Each number is 128 + 32 x the weight over its row's rms, rounded and kept within 0 to 255. Layers, rows and columns count from 0. Numbers have three digits each. The size before them is the row's rms in percent of the matrix's.

# down: layer 2 MLP down (transposed), 320x128, rms 0.189, rows 54-88, columns 0-127
# gate: layer 2 MLP gate, 320x128, rms 0.224, rows 55-89, columns 0-127
# up: layer 2 MLP up, 320x128, rms 0.22, rows 55-89, columns 0-127
down54 113:147119075076166080171085073152125112072107149074138186105149136119125106131125134170132112088117100145100091183095109175088106157089153124137141140112049149161110101132122167111130097147095099073189164076118124098112135082158119114134143112140156126107111116160144068108107132167164216114145137082107086124117143121089141110191159157123075165121192080085150068130173128166112157126122
gate55 098:168164157115125215143093112145105157123116149136083050120134188102084203194169108113090148083128140100120084120069133141080151151102107137160074106061183119103102115191138128133122127088111095127116114121126165121114188084165140163105106141122136121113089133216120103116139133163148149123072173161088122089112154153144183108087101125133122142117123132142138104132209111105111101082144
up55 100:131157201124104187127151137125130121139159089152199098162108172136090145172129143085131137075117181150115118152099145087175207076117081153071110105127098153235081081176110062149145157105102138084123121148122090140083131119124134123141080146145154122117139138127099134065084133075143133100102100144119124095101116159122140172117082113166100155096110124130171102084172161116069152114127
down55 097:159158127145140167085097140116107188061070140158081107082139146135157161130145095116168183153087133170111056113139107130157146131098126118160137154128083109146105043144040170162101094139117118063153148104113156085132142152137124139102119144135165120160119143140104125115102138130109175099133114077141096153146129147059155144123114069119117190135200109144109059210141154134075136113152
gate56 085:118091086162136095096151116135153133119160094127059151114135087149135163147067106148120112175141190074135136138116103127209183100128180161137120145084089128154131103104107165132166125165136104147093121082151130099128122122167137162207053121125165137203098148172139154186029152102128108140147104096123131122098128119142135130083109165151140121106140092088156105149136141208145075088161
up56 090:118113148120123127127104119102154104098066109071104114117174163133145128118140095103137179174119109106133160160095082140182113089146099166181114156100023115125110080146111074156113150133150165162103114168099131180150125080141144144123101165144090105089158094109153108107062107149142102152068088122089158140184079038122103142115158111124095101149137056114154127064142131170092130179150
down56 097:123124092113127102108103151077141137108105098102177148101119164101110139159081116163131163112153171116132140148144097142159151086125123175115164125099087136086132147104156106114135153077125184147094109139187184121076144119099097117150084162183162133176120121087118182095100109122122119174135092104209168091155075095094124234121156130126161063072093146122120142136077147128165098173198
gate57 101:091129082176108129178100165151087125160119070133119169159143098105158098117139172140108126134167159097070110066122115083153147099146164187172126163098154121111110170065064164174124150147140097101096121107149148127099073109104112093181121132131110142163198110079128153109158139090146175147156082093091135063118172108099156090132160131157151138174135148082185155057140189140116115131117
up57 101:141197102154183129114114121139100150129117114135119099115096122097113068125148125180160080168206145105118141164149141155154117128132111173132101105090128130132154092115059152150096100181122139074077129158137118083089076171185093145153153217118101207112100123132112106161152158125132161155142174124137165072136155101088119148103161128114130115164096124098142084088170165054077164157170
down57 102:121176122143130109137181160120085167127140144117096109134149081126138141104152134112167100128157131118152120170158107141126170159106079118130174159100143097133189162127111134234093124097104092082132119129119082128157149123063142141130123186117104094098140090177158098104083175069124145173049171107161125102118106140196089166138141150158028111184124104114122109094167172101110081115122
gate58 096:153111178105072065100101110092152092103160137166075144060091188086143090091104108132097177123050155109073125091147120136131086088147124104176086085107082090124156118117064132132094141153074107108139077170090068136120159118109128220130112092135192135090131135110170120135107151097148137129136139108102105116146119176120153094132124146085134047159144139095157103146107144109105108128143
up58 100:147114163146083122149101114128177095179160110135114159153135131118115075190113172134121134135043145123102142048106087102173154048116096127171132129170119133172091111129106102080120121163132090085142174055144085091157169119099151111137135181138121199081153134088124070150103125129098086111148134104098130142144158065169069132122117102076122143169163116141156165126099111094077162137112
down58 099:117136169123143130185093071153072157171153116176172151088088103141161106071137166151145179111102151146161077178110150177117128138146124178097062157162149136150104091118107087124223101080124162098069097135128083135180141040118149124142110117147132130126150148106147109123115150072102175165161136153095113098130136123106093081116110139140090176118170183121120114108150124143116086060105
gate59 101:150149169118100137126129127088186145115152117152105097185099066126102124151153079133114116105181139138139136149160128153072119113120159104131095153112094093098153109118099089118110094143146175084138165150098122107104101045080160115072159107115121162169166027167152086151152134212060104095094148079140077151086101129133057099136157129070082104141161082135142129129151117105117117121150
up59 101:113099096157088121132130139096159101124097153043086126135136101142155080211131118091129123095101118070123131108062124124131112150098156157107158128159159123165145119073123145101133173132167113128154116115131095113108096124096177111166119139091092095146143157155197209104152066123170142171117098115107151118131142170091161123171113094123079097127153116132096119205139122218140039115084
down59 098:127081144119138145129125109113141065176124119093126156147149060105113142136125160142161123129140121171120125109110142146155143096170114157146090156097159114090162138128161119084133106102116066215153107141136131107039174072065177157169108148131147159138136156147130159120128069185141179094122122127096192093122110089144107184183143081106156037173166133174121184083132158145118104125114
gate60 094:112168146132078117080162175213166141140129126113134078103166090158159130142035110128144078155101120112113149102085180174150123075173052096156135129124147132160082113152115142106138147132100168156154100084090143160095156096187126095151091110115110115087129098130111120143133140158066098101124125130117103166111122130172205138167144142120128166109130115226170047118129128099141132110132
up60 096:177124128128116133107163110166084159177095101164058188122150140128151061119169150180134123103116117109089107118080151172055088115177094094127101053136089119156096115184100096098128093153172123088189142125186112121072151143130070105135106113124131154197120110095122105169140106162125153106091127116169153091200086123121141150143076177094113115139095162143106094120129109091131096157138
down60 099:123110130108131145176144138075119106099164132091089115152140138101143148073152096144126120113055089156084133083141109148061077160180093102114128167115126091182168046132141158094078107158105150128083138106179135094113149132150076075141132131083095124118139132152127103138135178126130155153143079102161174189158139096170193120118178095184128073150096110151146151158126146201095185151123
gate61 106:155155175120162135153171118114178122120142138159110134179117176138115141147123104139090130156078128142085122115143144095093151164178055100115117160145108160147104117122133122150122135095083161104097104124136097091126152111111148071135136082112158112034129108117164104040093144112170139118104162091137118101139184140100151141167102143187024114124036142132111166149070053154095119116128
up61 103:117151119132178093107171147165151116154136112085149101132068109100148134088130095085117177097147056167133072116123106099085190148096110146090140189122151144157142143051097139135103121118128121123102151116078078151097095171136084160132167109161088082116125126162164125115139142178052126089181148119131108160127100125126146099162180144108069134108123136159168114184107081201170155169186
down61 102:101137090129127101078150182088178118132097100096137083107156114120108140160125065122135110089178109179137147131172095126131192129049089136144105153058132157131185088186171120143127158123137156199130198114153137134120137159129074110118135131146127058110117138124135136088141140151071095143135128107157173147100061121166083132140092115116129060117103140147213198105158122130146107097137
gate62 082:035141122129188134151140177105136177154155109105156153133082098132164107137160125160112186074160140180128099192070157134092115137125088141121095067154165169136133101175147150122192137109154107204153178168117117145151104116146073135097126106155102123123149148109088072113162131136109157171138136114144118075157178130121179129135093115117194107150085104133110109143154111074149060142178
up62 085:211105149112058115114136085133090099106119150130107091123182161144118134090101135119152064176124105071129131091168109089142157137143158115138161171095090085114127161086099101127099136156102159018104064092112141121099140146111197118171139144114148155145115119152179168171102118097166093090117134136105144174132089103141102114132170155161068169107166136133139136084126149155098180114060
down62 074:161138134135139153107137122128111120190146116115120124146110112159110120141113132144129157125150136131141121126084150139138146124151125122104140094167193152119127181149201099141108148082153115255130134182134118140125116126126106136143120104128064125129089152138135124147199079130089125136150176194144152091108116125255172101136118121138144082132050120116145161122150095097189073127128
gate63 097:131160150117084126107114140108106103100146149124080099127133110168156058119191118125088132124127165146165146098153116200133153113131150152132087167169187149083093158094104112099103097130083126121148143088153079153145142108128107137069190089156110120094100166171130143179057093080076118161042095138091092110103059153132125125165118077070077191130146090163112100098131143140114114136143
up63 106:089102077149167108131154106162162186084131115134011167120204122085128090103108185106175114103126125144118088095127134115129111128113134151116083089130164146132163147132194204148127096077145163122146184197140121113172063136104141148110089126158161138126185113106140154075132079105155151124183102153129112169164125090100151109112141194109149086089098119091115143155119144124141146132111
down63 107:141131148075197072154207137142150093122115138138113160161111114176135141115101081095165139180165156091129106101124134127101128170145114074095155129094130101124149095112147084136117157135137078173119142144075100053115160160145178138156101117135064103122121078116115140111162152176146105117153105172179197138143126076191164120079132099195098114115107155079119195120124103109187135151170
gate64 103:098187129168137116069095152149142101110137094171161149184075177157200114131085116137110114156051164124120138140129178127165132132096107103119162109140105143119111143155133072108088132115095097151107113165064096061121162150136154083085107156110077135233164107136129087139161110093112118117087130097169142136073144093100107115114083093125134177142144102091132115106114067073171124140084
up64 103:115139075135164146121104113144072159119170107143130125112144100081140182084151173163129099111097156111098074095166128120068139128132166113086121123030043107138132147103150096107198140110139193098182111135113149166129107155146045126098118121120115150087164191166135123135209128154164174142113138086118131126141130120116147180091164138121175104124135151147095134071118156137130090153063
down64 096:122166139138151179047127118108121154137086073122147128159083080063175170090179115102122133137141186124170139122105108151115157129128128132117142096056105134120118127131156115106133136107096132121129176126106220137130097108132081133093109137112150036129164083130111089110069119168160136170115092111136118208131117143119150138100192142126100163105159175071097046085122177143137134141164
gate65 100:155120171072165108155054127122132135177179110146133163105105126105126088133061144108081156070122070101150154109145157154144127126147176107070124155161165159096047162070126137091077190135071118093134118113161170105126119168140214140139107121124119116124155140124133118119111130121133172139142144110081158143114096177139168084146142067102100172171153123178124109133171173087106125073167
up65 093:135151111137117133094157052127076077091090103129123140106116105138136171098170119189153119166120140125077101141100131126137096134089097130147124107055139111098118116134100088183146061106183102160134145153116090229134105108127082141067147130138135150178112121072099141196198097156159111121131187100141113115162136126132125167098109174186111102129078126090154158125102048120138112174125
down65 096:152135157147104190140200114063164138174137090126118138129100125121154124107142168162154117135109160123122128112099129091105124121155137126098115075164164072086124136152132093150078112058145094208135129134160070141117109136135175175159148115086130184134083070119091186131131102133114066116119138112162165131156138111210156124109111158166144067109035153095136126182112073091136129122162
gate66 099:142139084064165134122070119125184161111080150108116130120175111096125183093123167148105121086099147137148092089132098071130165162113148131154108113117120147107114134119147090084112110126120117115138081124147163124128150126156115096099074102163107099120209086162136104089190145103174179123048107097140066190111087109115167146143133179210114082152195097098110193153123087125109128117118
up66 108:123142135114100073107107135130136121107140118110119114117175112128103063045184157137122154195180099130097086102162117114065111109121190147128092133138098089139129043120088112099119067158123141179085081102098172150117163093159106104134114131121173081090165120122139153159073106147127088151093113108046123135149122110146114117160165174084089133156165120140139103143130162053079104104077
down66 109:122134073084122105128124166138102100124125119097167151121182165109125108111095137131046129124172109105122162092183132121123092160102067166176176139145155136154197113139146155144091148109143115156125110058159144126091203093094146129106107093093190141154160119130135147083099117219152154114107091132152079134153074111165168138144150188137146114182190135088199155102090141135098127099133
gate67 113:100142089160150145170075092115196120122123146094161161143161113131115135134110141110133060125180135130112101132144167095070155147150077113097169180114135177192142125082091121165131178139105173062107096114112100086123148142122152123065135120158127153140110106133123159112142155077063133090123121156086129179103092073142154116194142157196123107107085173144125147130100086137026147097116
up67 103:167129165156145140122139151116136118149108141103203135105101157150159122163141159169132132191160103141134148115094083140121125201149117178112096163135199175080111167104124105139157178108130104091148168099123157173123095165127149146155100184137092178122089124130144165030131174063136113117114129143065175135166132174150156150169136152133117076104040174117116105108121119154096092082158
down67 104:102132171108150127095096089102178136115176126129132094106111094196128128175159145107136141143166125128084148130087113166166149068108145100106139112133131179125120188081137098158055115108165112149137136177133120142118163107149129146087077165162075150110048132097099166104165084156164097076171138164105143103124107087189183041147100087089113121182110142072140128148118121105173124087143
gate68 079:118132109120159119124060108141079085139090162115109091099118142088158124122142167049130161122089087056091154119096135162185190104083140084161169190140109129147161123152196133178114177156123142200126167088093121122103105146124132108100125141122144145129171115170107185185117106068158178069141101077124073143147139103128138112141069117120128174094139158084093109099108136108150114146101
up68 079:088112124167174159109087123150081161086135123110108086095122105147054133097059139100142134149173158172112181109138113099155173101110117100155116158155150135133153178140172143150144157088116150147123131129118204080119083162141108148089151121116109113047134135071140090099075089087183073119130120102160106128097101199119160147131126149148086069089106162092153086130168144145148206157115
down68 084:136100130097158092087153173138101091091111131054141092088152172124127133164116152108145149128084158051121113097121136120140151081134127135166164114122112121115158102091121112154094062132123096100212158087121166152094120166114103095103158129179180178134155140125115076164134147166132118118120114094121082155095095089052156173141152104050116182106186088106127191123138151087131090181144
gate69 094:080111087135076098110133119085142098145142141146087114113116119117150098104183086124128107051165155138159127158104127132127161143147151131103075128070183152138101114100114042124088152120117136093050185147131142178105156138086192106201146123110157133069153115211104118129153203179136084095152111139093179102124143096088182123138134139160142177129089105163131143119089116133152105117112
up69 094:144124045195089111160104145106197106101123138125118158130140112176155085058113157122122113050102111163166145127146111091088126143174134124102151158103154168063108151139116088113131169111132103101107173163145178181160166073140167116117141193132061131125134167173112122117133087103111088163134123146128158171132113100129128079143072099125118201176103094149131123121058132145152126082095
down69 095:146096175136123135127131154132164147084170132147150176108181094157135045148162103079124150184115131107145089137172078132127154167128143151126098149132096134127111151095104118103123087164085158081119169109174044125110154138121127142175135204148134106095150133136092107106102145130145111109053109149167117144089139105096148080148122102106126192143098108213074151136175157109085107035145
gate70 108:110164183035133133075183165146087051114083140154149138097126130116120090129167103143162183123119121173123150085130108100150142100128109084131112120123151118172231120139093135188172167192127169161133128128137141166128089139133152120132115096119138127202066143115134161073097129099115137049167133112107069159114146129128148098134147136199136157126124148188163127105138118163120107091122
up70 102:100147078137100162158128129122110133170154118116044134140155123127136131154105118173084129105116117101130100154124121140114123096133081176111101094123133114174111161133109163109098075130127073153082127074109134106192130132144019193152131185184172159083143138177117102107161191135142138173104106118157137103094135045153123170112141104090147076133153140107059102136172152121167126194112
down70 097:157113139152145132172122105120084147146115141119080092136199123118123084143102108163057126189112083149090116076121071135139086158152143100139103125136149138235134158127130165142105108108148168206049118139133121136149123129181168177106104161217126148107117172174071078137154174145086097122166146125127119137102110096158144166130109156124114140126141135117151192094176104073127136106116
gate71 109:162088116162140125142126107128069144116165085163104132135101143164134150074107107102140188145072121123110102134129128130095108145092128137133134112140102126064097194150119128148121173110086143151109125157083127190136103182081143155073110128107135112247130143139108145096164089108148137170192125108145143138124148132203141057111085084099037160169141108139140156192111151123116086148166
up71 106:131132093108157115071094182167185121128075098162134172132125158096151123123197121119099094134117030136136149162086057195177116100119136166154114154155096105123194110156190156142124141124109140143126161111132081091140095125103114152122072132181081100079148175122148146145143168081184143154165120141128171117163170141149096184138119153124152087135101127089114147152169126123135105088195
down71 104:142068201059102170137090174147145102143094093138116109176102071113149175137099094116150158170115086131117102103125097148118114132137139100100163171148127107171093118186104092128162133122110118168078184169121171155124161239155118088098164148135120139149128137130122119117141115172124130147107175118138120169101093166095229099130068108103174177078099156092140139133150112140138156159140
gate72 103:150103124133152201145130149073092085135059117072069148105109118152091090106118116143125112128135133141118185122114127103175144118189092121075178193167106170102111074108106130162078087171148108119145165102064137181114158114100134112109179110087100119114121168101118145141100074148103123187111121095129150206109145155141101124171150147048161182132125100142112120063164151125122126153094
up72 096:058111088102153110105082156188098170117146135154106130145174187135151106131134037131143069162126150177124124160177110164127142139070174159150132070191171098130131136150114127105144136112097079088115198129118141174104104086108154114155151124099084138107075158129100107147137173157092141109115147103104103099169121147193151168106104142149127152154093182116151064122095070137179110094108
down72 101:130157179108110129140142118167180162088151184225109124096162134131102123150108115116108058087139065197124117161144181141073115142104129183121126123135196084157170143134174149147100149106112136183131088161150122123128111104127147107134117129102160146178054106113138139115112127140171145089133143164119159158148131168147191090158149156116112133126111098149169189160126072053173153188132
gate73 101:112147073069171111135088141147097174107188140117133092129116164134174169118139109067162117127126158120077121122126148109178131134095102099165093147187112108109151124139097121110171185166116151089073127096133122164073042127192155151182121179112120109080135119119139137121095167118123064128157089130123134107099123147175130149206127161177103155201127150159154100136086157119092087100181
up73 099:081174130106095134096065070118104204115129140093111164099132111145080119124113161131147134107094103119103158084112134121155134132166149132083105125132094132115182150123132123135163121125035131164139081140059142104151171199096059117121147122161171082120142116135202162082094203186200163116090144143126175109083162127084143122116190143092138104126124098100131132144130159141119100151160
down73 104:107121088137130141100086130156141111186062110105116126114078114082107194153129108157138152065125132235147123085097094112170119172152123147104127107194177130093137122143109132173146162082121117136170087122161135161151120122067127108078117102121126139097127112122128130145138126173141222164132097110165129098081151145169122155130156125090156183094200171112149133099161083156148147160200
gate74 102:138124118074160159140120158129095175141124125171099091094166121183134131133170145127135111126130175121132058111099098167130159105101094078109147121183186140046142156151077100139115103103129138061137095110169172111130139093130121100143129111110114156137143106206119124126111050121095147183085051060123147096140070093124155160192165128098097134117126114159117165096118123119131166065075
up74 096:131123187175135147101140157188123134100084104110113110104096115152151177200171134140108154106132101133111155103096115113076139124160147086147087164133153102092104157097098066121182168147103112079160129016141128129114084139170091094148083127138092154208109167110082079116103108111209130114104127114131102160125129132156127116167072141104138129133173085067173155079117142139134116141091
down74 108:166122136155126131189113130120124147106152146143117207052128105123122102133134116122074171113135123169111105125099098163109124205130121165177124122104145099181128123122105141093134109106103072112086183079120148108101141129140102127108182137061126171118165121160117118186105108089170150123061090041138084115083047148143167130150142166101163121134116116134093150091098174091114130128037
gate75 104:167115143188119222136101103169124134113111144141117141111115144111220169152173112126091103147137083121125126131116141119100162088087148157177171128107125155172082128151154118073102052057123165117071095120155100085131128163112147141125150122137150094179154074185146139163092148093121131112107185163112128128155035173129134159147109141072105106097158096135111155140167102189153100135127
up75 097:129167165113170156113109176140150135196137092123141145176105121151115073022127119088147158085117056133130080134097103075141117125094134122146134141124139120128158156167100128223200118178126132171170170094072103174164143141131099129060090121136065138130131169130085162110122132135146080104140096060144092132135120113141146093107098075167116148139104107117098100118137127135091133114190
down75 102:170116114123158079052165197121121129195115140131106188119121187110123162181132184125113114129116129111173131093103062134119185133133139155059109103134144109075158156171134118083134135135125133129149162130119102118146159148168127117112121141166152210130150134160055141128146100113146102103137007149145094136122115108154114137087185056130128087118122127100150147108080076153145081131116
gate76 115:108104140160138099143131121083139160144118102137119113132148125112155060187150115072146122088137107112111189116172138104128126139126104070132131161146134030202147143081135156059126144095098174083105161194141164142100165140096161150163146069140139164161124116144128145110117219136094125039162104122118102101161170145157173135156162122115094134145092077144093124103115121209149131131125
up76 106:107153169084086135129109121181173130151125106116191162112141117174087128142148121171173130182109165124117119150164119107161131134095214147148118092152122153157097149165189152178127098148188130173155134116054098111217131132086082089108093177096116106076131120135108118100074105143128133146108139105121168147137115161119148069114198175096140115112191127132126165091158135171094169082136
down76 102:145106137161189107197125105125106173147116153166076099177144154082080107117119132153142125118154161186131163123084114167090104131130155165163153088139094145161140123142138130073125125171152196141106161089118086155141106066165081132138122135094118093087104130163165158115153130077180154140168137093084121113125107149078145084056072041112137093140093121150202131127127138141170164077132
gate77 099:159158120165143103112174145086132102092159084159047115120145158133096149116075156124170128100144085128138098085147147113182108151086112109063091115176079120107159127138148157141082184098093150142152131179121160147101135124132178170073116113156115088212116082135148131113123098128113058108150172115122120181104175077165118062081107084108075157129095151113113092170156126126116137169173
up77 107:117129079142144107132153121142124148191186135109145120140167109151144105157202109100159093077124197129142145097201169097090124077157096074175137149091139103129102130117107146125165097126125158073176110155108178128097161143054107122151149131102134118110112107195122114086070161093085121116053110120166078092124100215167187122115150163097147140105162081118125121103118109176144126138123
down77 107:109156145127207038162144119095116042155097155116139123098138137155121149129067137155118121142121135122094121075118143147096164095089148124097104084147099109133173130109124113092146140166147202096085063122076100093196187129156094062139097158158168104132114141123171161135091138135111137040095089137091083134083146088138133195157117113127115123169102109123158138118094141153148130167116
gate78 104:130202062117131175161098116105080141115131102153131138098141070155119173105098144179152132154137137115100126131098078120140192102116110122063134150162211105166167151124122101144142176136128120076128125134051119107100139113174060082145094134112112110144179112065159186145140134123196150133139124117137112123067189063135098112134117198153118129127128134140197116139191102130115156140134
up78 102:141126136059169136157117130115087062100104128050129120113147133134135121119123127142127129142154112077106133089117119167170115124141107173121187177120146135114096104110099157096134131132076156043140122142112139166152126133138166101127170164125179102117168161145115138119170182156134120130075153202080075139160151177162084138106180101104135132128151060153165084106220192188133154162143
down78 105:071205161115109069158092105143117136109142126174101140124163115106177138132149165129170098131119145088173130103148163166131165130112108141105090161128191120129165179114107128120151115115158096168149087141063086064140093066094094122115105149125208135163114102111148094148157116169132156106113061164109161143090145089196045143155139108113140143174146076123174119155104098112191104104141
gate79 100:084116143152161160109164117168070092140165155120179154146097114065109102183116094165136155095141179101129144176110154086113083119084117113113095121116135095210137180143095133098146171107124133086039122110169119128121140165198150128187078130167117124164095103049163073115133130082137204090095132076146159123119139112132093113149124142136109138142113156140113129106080099109140066117108
up79 104:125164109120059135097152152112113055198172177145183146153077138136178112118143101122134151122196134129152138102120113152143121134109123121173162124144145167149142146122094083111130163086116165098098155091071082091128152090154085120145149139189112142131187136176124197139125183109173183142078129139092133165155141138169159121184138140147077170115198145190125145130154116167200125125124
down79 098:089104107139140167122110097099131094128134117147122107131146145162099143116078098143172096115176108091130139139132149143121011147116140066211111136104091138151167070146069098143145131113118194119123171156090131119125079096138095098107152091155051148092170135152154107088154087165094203101098129173106133131110141166116074108173123142108126163130175076146139128187136100167127173107170
gate80 111:134126091129114108104117119146166127107190116107051135090110148152126083096136087171140121118137082135150090144181172197164169129128110115119150126118089113112203120096064097106109105139095148115125101159085159087139148144121197078146125141134076180100154137195156135110118050199182118125139079129127102139190122107198107179143182123123144156091149188112111094108122125150113122161133
up80 107:149067042135187145140184130151197155108163122150135155105093156164149152107180163126100105135138064102134156109113122126169186155111111137153209150122073117123122145177069115140138158161107149097167108128114142120136179111089183077080133095148105144123153130136165151089156133160155128090097141155103135136149110108108086140077171077163110132141118128192171090090150069078101147132077
down80 105:102089108153172199177105088139068189120168086105162142160176085147095145128161165088171097112155103119200182166146075138213090185174181139136124115103137136117086110122102141150113159115114122076141155160153108141101093113088125129173112064141104137087119164155152141121133137184143151120128161134142153144158117133144070055147162143137094108107160153181148164174127163135099142144124
gate81 103:171172113074162110145180128132173121157073134112140114098143135161135127169181131146132099131122131114094110067154078132116103109124102130105112168114105095198102134207127119076162130122105142144143093135182147117111126131155116109096127091097224078094110110143133145151135080215153126134146201066134145144121169056143137195117158131085077144106175154114084179096125136169140131108130
up81 097:126174113145122122087111125166140094151175095179164161123151140099103127092125124121108138150153097101188164109068118157098083132172090146114079142108084077091206135102147098132083169145139174122217158119079107096129135138117104128118128107155156011093106181175165135131120081164131111114122133134131146188113069077158116160107121114078144134112144105142159103081160125090123142153084
down81 104:109128138135096124156108115155139095108122125200162154125176147083123124082173158133109136141130067112101118090113125097156118123143094091122050134121117080108124087160061178103141129105051154119167128116126117124114085153172103108140086135209142102105140160044127101132078115211166112141147159140108113172125141103184127096083097182107162099096160107164192117088093141113108138098076
gate82 094:124099115164092149144157071171137145132106131071120145122136115090127123160238129130121195158064144119088139177044119111135130097122158111110078116130101096146154132106102146123181134153105129164084079128183122126135114121114112135165115122148145123118079129054161090065151155107077122100096123152147098114085190130073120086151149134071153074149083109150149176141118108087138070128085
up82 096:077177079064066188112151109114143144061135148168131133096143106147138160060134201120121112091153162155132098125123100158123187134123120087167166163107054136116073096162126108175136072154141180118172156129172110118128136103167092139108102106090109162153196140179111157122124097121125134127098131200114076091162086110115099151123164133102148166095101178090127151114140099130138111166084
down82 103:090095104112100096123119069103163095075069145106159099088141135116066163159153107103123149102083108053115100146088125159131127131123145129182164170099105141114086136088130137139153158160071053143133185086139172068108092124073158085142136097133136101112146124151159084083170122074125146130131135065104105073125143162062094133158131137106181116161179111145140163169186126155132118169105
gate83 089:123150055152089122137095097134155176139166072148082147120120089181145076120126065124128130091178170089106133101125178065102160179150152123167128143116148132115125175132137163087157090155084139140170160121171133163158137126172104104120131134159131184186107102123106102155087098132100109156181203104141168121145097104087145101094127105138049106150160155152166185094087096138125110061107
up83 094:091134041135124140107119174131104149087133133124150142143164116160074141128139093103099155125140113064112097150114090164116156148109104152134128188157174147139142124059168141082080089156101128108120108099053180106138107099169154142126138171125170071200127119137130114098141137119094144068148131141189106122104157107130126125093178068150151173089214098131128153079101153141109169166198
down83 103:105095118187085185099119201168148095178115110099111169151146136116162103101114139137145074052099125106112143143139140112156083177142161186184145182098176197134214106113086130175146126139158092114136096132168110109167128140124125138111136133147123118146111144143092123128144107127208137093133111170126159171120135146160132160060148111105194152139074167152146157151164168130103102115061
gate84 084:103155174101085075109082121120101133114119112236081092109115127100112096122152068133117110140143115147129091080140104118135153142081130055098108103113081145071199136151074131132111174142109118095136117144113146141085138116087135074120144151184139170145136156140152123169144059128150062101121081122146187169154112118139070128137069137112122148050113124136169089163087125172170117110140
up84 093:109119133158097133131104149179126161200108119138104104149118098175096144131076162115102133153178126205127117149127176158136115116134126106116089095167185130118193155166173136150181202135148065157112170156166130101140137116125141148098145153156132097121077103141133118106128144098151076076148124141211158118088168159174191175126047190135164126094122153111114130137065153138160131140173
down84 086:085092163129147123113150144151123066109129150141172103087099155112172101161165110090086151166123154106110124146122142115188145157099145110107133136092093128115122078069061098115105035164159118096126150082098129215098117143112125094137102163071156150140174064102107095104108181172108147146123120147116128229152128059058099157126120161136137151143192125132108146113129115151123099137145
gate85 108:082119132173129153141085108177083129111143076159102067122165130105169138068115107114137144102115176129174120116097041141143175103099131150158156197104157111148114149133096163072094119142106101134155129105098065105102099071195086098112156075174085143159131123143132085177098163132180115162117108106178196134148159081116105162113139143190190079119125095137144127102128098126112130131152
up85 093:077139144158137130137129126148134128158149110117083138142117108126124094064095090095154093091096183158144122159089062146131127098139137180131118084193113157113118125122083161121163217165136058073158115118159167226121065133114109088107091126129128121097097104088145138125125132143108174189130137076175110082131171127152142123130166139204097132160175100140063101135125143153087119164143
down85 103:104137175128130153107106118168124096143144168125141109172056134112108131127114155159119147106099141102142134131131117166176118192150043095140114150164202141175175123120127145137104162140147146141068150157111113095089110112141151138139049146181104105184159077198127146112103125105161116068125105156086136135150134103249145120129085136124177102159137112162096150071093143087129130193128
gate86 094:165119078140116116088100054173103124173114083129147135109140132132099143106123148067141121125142164160150193095105160123170123120118182153148161104164084146092172161136121141141104157051158152137084126180166119095098160122111114124130223128140116144129140175202137101115105164105097135082183113103114114060094131185099154203138136079138154169118104104119131105115064131117158158113181
up86 092:146132119071108096122133091101121110142172154117236116097145092122093133106120156080165168121159086141112186098123144151159113146130116109131154115131130139085149161136155168123167188062116135153114129145150091118106173138175099126156170131165110122172196162170124166135149102061183122080132022130119088127095083133135116172154172078123165152141105123107131120155062100160147159091142
down86 087:119094087132110140050134145147087093109135144045174120111110162131149066135110135098156136074121170055122151123066156100124164099112084128183085159119122148103223113131132136140101135128137082113136107050179177128126118132144077126129107107132138134094127108117122104156133173156146150131122048101161083148178145084093102129130129064063119180141140103105150137166137102137111071154148
gate87 110:158105124158153149153150149115130171097078107123077156149074133089174113157124081096116196123062127113098141090146162141066144149123156118120105111151097101075165095173184115109148085113142140067142121099108227170141148135080177136137172119067112114164098143139155101144102109141095161185098080096135097094100129114164147151134128131102084159128152078179157178141068127095107148105170
up87 105:082110131149174109135156096134149156072133093109120098116144094160166114161102128216122115150073112140159108187086111073117140156123186136117143128105149131129149170136146148118145111147159124055130082172095152062113124146118055059162149125129137154086095123126160104138158067074150168154088145139137140192165190115148113127147136165208131140146210143149132101162171139107168151117120
down87 107:175119157063105170117119099114145213088055142099089112169122131157114117171136127126159107155180131102123146156161107147156135180135161089118103112074156118134120137150096171146070170130158148107135124141134047094127167135071140063152127188105126165110175164108166100098129143171177123168085121077141142147117153148125177089168121176145152085111065189110141138151117151119192127115145
gate88 104:127080136171142180118182119140116101162162147164080117104066098117171122085132112106170132114136200218156085123123098153127134104127051092115162156142143133152083126124197151099107120142115120147112098147177133100172192117202156129148118167079145161114161081162118121172168130133084127105109111112061079098138097127111116182104153135163115087133068129154133110183137156114155137180145
up88 093:228129177104150165139110201107089073096054097136161103135125135156136077108131137143152124149193153196106096141151112113152139184129134124133088115126152082132047138125126115146184098159177130133126131090153167133144162133121116079150099135126082117135183172133110079105094128060180092132110165155111156143142135127145148065159112102135077173123146117093138092130185109143102105139073
down88 102:122119159148112130150146103150189140131200170072153100161101120139159157159144083075142119162113118140089116106045148144169072140119118178171116105164172161106076165151125128142090128127129126130083129133141124088154140091137102150116150186149145138180153152096137159117152160134109111196139072143154156198166103148221152099164094108126135069150093168086054184129155112141132123152137
gate89 091:119134105146125136131127116088183077132152154160148179134152089160155145114144168110181156107099094126125136077147183146188134087143097145091129137117086207172113107128151136145147138094108197186089079153135210098114049157081118122146071133170098118105133163164113155115140121137074161159152136146069125188138077127128093127129143156110104108176086152102107151124079084077118160152088
up89 103:077153147079147130103134136150091128130160154133196130134104107102082144127175135102122177081144178109155119141138084087144168141116145163125110093130152119139138069196144152150170174154128151159114072149133052129074087120107083167080146122158098134171146114179155145167158135068104175138133107162130140115125163129159128082150207112089087124170062132111088134207129116141090081133083